Weights of a small GPT-style language model, trained from scratch on English Wikipedia.
Size: 15 layers, 7 heads of 64, MLP 2688 tanh GELU, vocabulary 8192, 52.4M parameters.
Architecture: LayerNorm before each block, biases.
Training: 907M tokens, 6919 steps.
Each number is 500 + 50 x the weight over its row's rms, rounded and kept within 0 to 999. Layers, rows and columns count from 0. Numbers have three digits each. The size before them is the row's rms in percent of the matrix's.

# down: layer 11 MLP down (transposed), 2688x448, rms 0.0478, rows 1541-1587, columns 192-255
# up: layer 11 MLP up, 2688x448, rms 0.0403, rows 1542-1587, columns 192-255
down1541 088:529444544574539427583480494451541531612526527428511446501534497468570465539498404417448520568504482469500539572525525552554507433433505562468595516544550489481443571495467396465499536436487523
up1542 089:485467472507507478542463431487493479537467509464497573442576526545527417459480456641541478471502484508406529546454583534501519399443482492599402532552505443399458511452495440392471561517507480
down1542 090:487464551461499433522507516450538489484493447526478505488434460510435574532471572463580595488476538608496470502471485531545531546482500453452588493370431480550458551551444564565538482427394453
up1543 094:564451578431458561516383525561508494534457604474434448483489524511562526510551495518454532495638494552489579542499495466431482497473559398550550520503499553549580576603521527531601380629472506
down1543 108:454463473509483551433514424520472508454551510435542491502449495534428486627470544504444497514504457475492439559521562389525469612510511531438479515471488467483542501542450537471406561423396550
up1544 099:495454432343542647522536518568506340445507498546491464486453533499463559534466484485437462452541509516460482429491534495567497493493472537559416485464511411564468561497444505551463454535486379
down1544 086:457502473553452536481577529512462537534567534551599529435483469506468497539606494456466577474489480378506501560492543564412459504457583503442523471516480420521507480456506501508546581501512487
up1545 095:541412575542518454459521504448515556465530460522528495418450526418505515491512465464463526475459437472535483526528536589552497524523465484459572549481514415563531553475446479560561449462464455
down1545 087:503509511466507380539457526528362515504517489493524419493447526563522503576466553539467467551448527568434482502518513491441501531523486473536446520479432478459479474536526445461610540557475557
up1546 116:475553507567494514557326510484470413546418524614514512433524560374550467449570478413496522450524462462527455521421483539427500510510516461439443462418431492486525583504489605572578559516485425
down1546 110:488539477488449468537533404484536469490543430600487544570449488474515529541539460434451526506494513544439471432494436439464508564468551508670485614472565461458528500474520512429498576470561477
up1547 104:506593551493587516556438574546460432523453502457495565440482523493464603496458661538466494463474464575481532526441549468653476485451522516562473513485563481465519489491562561543484392494483519
down1547 108:466513453577495578581437481428465539502461495502491504560530500576440451554416515567497496478531480538476505517503493609559509511525400427425486436580409522494569524626542524477517603459485601
up1548 100:452455505424550500538487497491525583637438548547476493461447523493573518511617464525553523539483514503468480547424431519528487518434584486474532460452415514448516495573510513600536430484484473
down1548 101:552529524545385485456514485533395540513479538625453425577555451512424514389444453468489425543591552477465465462532491457481510403509545541497543536477503563487389505483521544463475543494508521
up1549 101:493483533501527489479547544486532454511470544472557406454461443543544442436433438451413477416531349552474515464448524491471463436554430377496570411588460456549545539481508473579579457357552440
down1549 094:618562389487465398521457458521481380490491516541449426453523571559530480536501431436532502522440455483456544412503456505510518503512470564563518501394437498446520469479495473464490545579470445
up1550 117:596420510422505466529521539583460532469460555435540505389506600475510439500555576477496579458493453490435505415479536489396573495500510462549452488491478480500579538493460537511603488540465433
down1550 124:539473439428465406556569478430552471432438518534562537502458580489451500540591533505545588547538501468499422452523586404436471458487494557497438469432472473481521443525481530453549502569498585
up1551 087:490551515485612496581500498497398520600604478472456537442481506463479511503463396471560536532519521482549450478520479469585408487453418492562536479578482535505533517500485418536533513507500458
down1551 084:439454535573548468407429504459522480441438565471488397524456483494539531566363472464584475535532459493464490478502449425458437539521584503508486489417567508515498520585448535510513483499515552
up1552 097:555470555454510530498409550472518492506539444412503527419441515513446499454573595596484533467596295583441462455481539418569533481470519454480493520526528462593500453529512448500587431508532496
down1552 100:527444511509543475511461472508534536422532413536491477478535489546464449496553457506515581535520451564507426600489474480382524540433447517499430465558515596518506556501511555509489526518537465
up1553 097:544511532569556487457460450460491535392494481488431518543472556492493526503491569543490537459557530556523542515542511384539552489553528503578514447496468530515537503557459517435509519569549446
down1553 098:548481476530484561436460457501440562556555544477506443504515421539550540612459541434486442478527489448486406489527478574517482577462483538480517603497526504536507458430466467489503537509576499
up1554 084:499492509354550533573411603491416503538428540526431563524428489504473395497471453543478426533504484532476428503540505531426481545558555461521474481457523462500538516617575498410526506514528373
down1554 087:473538522595504520533537501448528511501445533523461470506531481560545519473465498467520551509485445505395503524486559521412475546504584417619403504590517517508528446524459543477548544517538512
up1555 100:448514558534494520497483495486487533530535588424583515392529540465491500514535501444494530526524548510517541465458555522525533416527647536524394479537453543531441606422426582437544511473429474
down1555 098:552445524471526478573629523434424560551501493545413501568454458539499535457549458600442473479507581534401525487470406464563536534453462420417509450512486545394582525558582460471464582554543511
up1556 099:499450500609526514504436524486505483396463516589518551449563512468441458527466454500537437513486495527398472485478508531552516460492471554555519559441485470599495412490514457476544436577465472
down1556 098:550554536543457468487487450558482517414513533527411547437465525541422457506482497493580496481558502527471480517400508531474606514489532492548458568463491414526529566434485496427524558516496498
up1557 098:577519429529463536507405570544478479490458539464422432463486536451541541567556484595445479432574503496593472398525411388540479524570490560577521495482476487571481457519533503452482496550508512
down1557 096:503575498532584551533509505584482499539575388493621524483385472506508446496496502437457536522525462450546433509479457437495581444509507574574480570556536488455507429480468443550524497449538513
up1558 108:561477449493452480635523449509518562579456407609498495541438514513484445403491508514503429513531503422604646422436469540505527469534437383536416485497576511578534466456431434421586469567519523
down1558 112:531539554484469500571491528516484532517485512519474505419441437439523567483560566388358517506560518554458466521467395550522565513519530446473499545569496584396469495514551445479563536492433459
up1559 099:471451538505507491520514505491522494518536507475582501482543592538434463486487599479428546506506433438516454489514590471561560517517488531479495499509564527511511517468453544497581535616431513
down1559 089:525520546502452421505493587595434462520484501502445531471488564430520512537491534442597500513459475462485486504473449522444450526504514493524458548561503518510432526633533471533473471443504452
up1560 103:503623446526525472456567605506474471533510580412451578478491491452518502552489525547503492556501613477495502527471446424612527535474474466531503479497519539597455515506605404401466469509503518
down1560 095:520533537496471441526488477535528472378481482534470346573407456473480555535502525434527525522610465543520413445554514470621519486409538479396471495492532536467490613584424563349523511446567508
up1561 102:548586535545461580534450477586518537496481528492429424531433430483400504412572490464561618481517530484574458496448449438454473454477490517476424477515472481604444493529506414446511444472514452
down1561 107:537525540500460567419540460504390534504506516444535557437641522450448548519469529382548532500580549500503448432405525510465528626544552469420493481585491578483479517445544575499485468630501603
up1562 100:530472670498493496454603517513430573535583538449470433464553497463511454488649440495456516577528523456530468557452473486442566495495515470534507468525591450457516482456457490472620522496428524
down1562 099:446526527507517455501503505515546490505473450555487538433484539522509568496478519421378504448491471497530510508454561490425355488524501572454497447463521517574460372519570495504481504490536520
up1563 107:482488564494556502542447480488505539510413554476478537484552509503448527589570429478501512512393548407465540567473465499480511530496513522568514518445480536553475460541441440469415553607557462
down1563 102:562506476573451437475475512494469501507574570502421492429480516519526566507458424523535419480562506559544547534512466603547479441434464509466493466383526559585429467397498394515486550439483548
up1564 097:557450589442476515533501443529464518474506464493591490522447494527501462380497455474485528464509514508461586490508547537576544413485437475588537529575461542482547531490448550532555584527523482
down1564 101:491560378483429496559481560538481372506547514503422522513517545463432512467489498575527431482515501475430411454514513482581494543515522530435447455464514562597539502523481472458499460493542506
up1565 107:533567490554581479518486486500562453495523499536582500534506460494511539668561530474382522578439525385444476543484521402542527506470607534560522510497613496508520515491445506460514472450483581
down1565 096:529483513504494527497512550553446423503497471433453513449460529530410476510434403496516508548480432559530614463570438505491512518566399465453458431473403556498534528490438560636506615538403425
up1566 145:521459485463536503432400489613439468530499490489542433492507617566367498560572534425487466489519481494517506483416482456509550515526553571470439430505490476462518455531421501515593411542493556
down1566 129:522553418495503503384467490507437441560525513549532542394553524633451454346555464433477477506509467502496519497470493477436481509539529481499489540459499496444493469498470359426572461518489572
up1567 101:491507660546546467533429540484546519511415467472452463401513572509489427430435496545565530533499498539433477467506527627539504480497497543595362523548444518554470466513516526531544538574541409
down1567 078:575511523500502437522533427484568560513549561476577545410510556467513511449473535530523510523518483525420475486552548586504474494478556576622461508571469493560424445408487512449495507570558452
up1568 094:519474534470485484538460527555502471461450479590525523540487518504449538575533515529521479513541473506501491409549490524534424464475532505477535551574553436452561499410579562571515471467450484
down1568 092:525406495549501519549553493505514430475509460449505565516377572426528435425430524483424422465542489537449495531446474504542544471483427476480460481452452431577457569484503474522453474528567472
up1569 083:540542408498631483479523583504473475487462489459477498595500534515493491548514430513568523480580497536550491497444452605541592527484526467479503456487469551524453564610507456539563459533482516
down1569 089:528531479373335491551523506637468470459513539495430478414478512501557490509490452482431465526584508470447519564541522458465428431500555501493437451503492531453551501454531539489461447446519541
up1570 095:512553578454621485515475520465403507537500441509497493493479422491473466506507415536546535437507496542559506497555526393501549478403434524511478460457503541533456496499561482462571459473509547
down1570 099:550459608483474469439506536453535548474503550527545581469500505454550493523455594543491563480521456429395481460502395509464431463528512492511472482531546521509448498546506550482511554507568416
up1571 096:499382528550516447566510460611508527499506522480490581486507443457580475589589473501461414481490541525549581487540457571594471426512486566467500390501434502420514471591482544464472371542522625
down1571 098:500549600480479415477565522366408521508599516435455452477488546511473444466420511478486553485501451492523564576478592561460482510495496481526522522603434502558465452402508557507502600479500556
up1572 096:573527515498466535546392632636540567483564488589516477481367509477581503483515410562385469578484482538531501560493551503552477397500525557453590577570545484457541487499528483469423536378381445
down1572 098:493561519510590519521562522462585488532422539485403473501539480571515506526533591459547532443544471539409467475441515566408500565490493496535404385435410477566446520591449498505542490545505465
up1573 102:533447523563508534446429417495542505518486549481524476599485467470488526467503498535437529531528410478534489488485497405499410506480455526571557433520514547561463490570528531556511376495489414
down1573 096:566492399503468584542487473574513562463490409552483560378494436526471419519530507502519457490546507473444464514535475480416466517530593517513397510417514426506514449422592511564457502513565598
up1574 098:631472553486424569505529486519451366591559459452489476505474494371460460508479552530594493495462401497502548471411490455505549521519427505582528438477441438500600546460568501506426379623628476
down1574 112:479568513494572519609538537489536537501522461480510510507547436468481551575549592534439438474476601435438414512427499548483563441493588495471480522471428562496536471519470490481565356445505537
up1575 092:562509506412549550535491503572462437499548418424617451518484569570559527492452506584527416497466453533470542502528479517529515417532415516532499565519508451464508551498573539540468560451452542
down1575 085:459478517548442524485507448545486411554451501522440523516432481492451552618474522500437494446522501583478503548412498462515379476513531474534506443586524521527481514529495527476516468399538444
up1576 097:559540459498426493563445491570438539450413447489503571502541587431414557499549555488527555411484478480577474568468525515494473451516511542456488578589469458468537444470570553541455491491522494
down1576 097:437558458444578512353653421507506484507459530550477481443497510525516380463415470546503580575523516605554507391500504493500488520507574486533404469478465549516484493501445486576465509361492382
up1577 090:502513533529476503490481606566512506540592570520504527441418508460469477571527472563465528441490455489408456501587466436411468538429458496534445517566504499493490545450497585467457531488563525
down1577 089:505539562444529560448532448515534469536538484504573449512472523527500508532515603521499431474552502541508543516469626491522604433482507450493442449462473519452479460474494484457472438440535520
up1578 090:537509499506510521620545526501539394585487537531472547414509491570541420512460580554507536473588568471476505439527548489536494512463410477557471496505557517488515425490490564532464507424307440
down1578 089:599582504473505572471511492480504437553463477453579572495509528513417518497557459435502566520394392422494519529487578496492492443488517473466546469543583448497464480566454463501585439536448508
up1579 091:451475527444427480537516514554504509523479519618370495469513486505349487489421512557566481532586458568429449480580578439630457479406429509576526433557495558539424508448526549523515493569520479
down1579 088:537579470457548541436546475435429518540493498519590536544454586453567459499445458387463453443428610514525537592484499476519518408418558517478492585469534457518543429396474480518478430482451498
up1580 099:488586519552556524449510480544471560440471578464515522499571512448494547444485493469592466509557565485597495497509388515514489351522467446448442443505418513486517505527513468487500538627497583
down1580 102:455540494519501480466514588431564464422463437517488466475440502482484569508512565482524446569485403482400530522608572459491441559537635485347526487516490462502530475469522443483467487457491518
up1581 087:507464491496446487536403496510480528582490418467450503504601583364451440559526463496420469453450428427478458469470422551406454464524468507506592396585413502578537459579506538447413526544492583
down1581 088:546486452438561437445562456475523477602464414556535460556549541558518515480493480513449453564625611506594499581472483472475557596553516462565417564492474515619558484502506497435470368455586464
up1582 099:471414557554511551458487521494464492480474487558464479555507494497602482534402502526498560411592464560491449439425503523556593388515476476458527447421517410527511400442539480460556531448614444
down1582 098:419539440451474500481508631470553488527548516504484504419556550499498379553600514539501480476365533499536493486441533464500482520502488475489454453504500549484389455476535555574487464528491542
up1583 099:490460513433478522591449549537504426455539522464355392537505578595461552524474609518508522497566384559537482502550501475502552522541537506519472476516379536458513542533516441480571529458472491
down1583 100:488554459439464593462503458496481554490502492552563409408531486472561435523583459519446455485544457486532518488334469597450529528528543479435508459539484420459484497469443443470447447499544470
up1584 087:561545531481541563581476542485489499521534510511423559490419475567534472413478480543428487533515548566422581564580580488433456527482566567447484509470468400453560457541495457524440474504532582
down1584 088:471528477492392492512492426485478463528441504411418429513575498430469549422603558480576578551526450539504463484417513453558519516479574443558509511489423526592437568494569492476466470484436456
up1585 097:551416622449381492552539591482457459561505579462423487415509517478459388506556490426514476558524505484458609444547459466447525485544512423506440391430593512503610566446484613566593447507498539
down1585 105:522534501525469474539516407534504514515534479496527439499414474507567633575562468534497552462581553470553436511432511500477550472479450481487497507509461436508558490552510448576554520406510393
up1586 096:513494603505492541518525656611516511443464564480536466597428499473500485530581497537499494490549612509524429482575498411450527488419440526432487491470461421465444565533472458491556478533500513
down1586 097:463472522532536497446529547434482473440543534405537501468541450412492525558545529548540439530482471523512444483455575464458437525443459473478468552421394515474557588543515517449430599402482492
up1587 097:475456496579517553495471517596518474502464419563467493472486607504538469465570424538421482483495509413594445552467565561513554581476470472500537487517395553446533561613511542410490533486431401
down1587 105:460539566510547603434549471540489593534490442508455558466410534600506556482534485486535480477501584499474555454448467541433472595537487540444490546536454555497572447571543422441565407529593397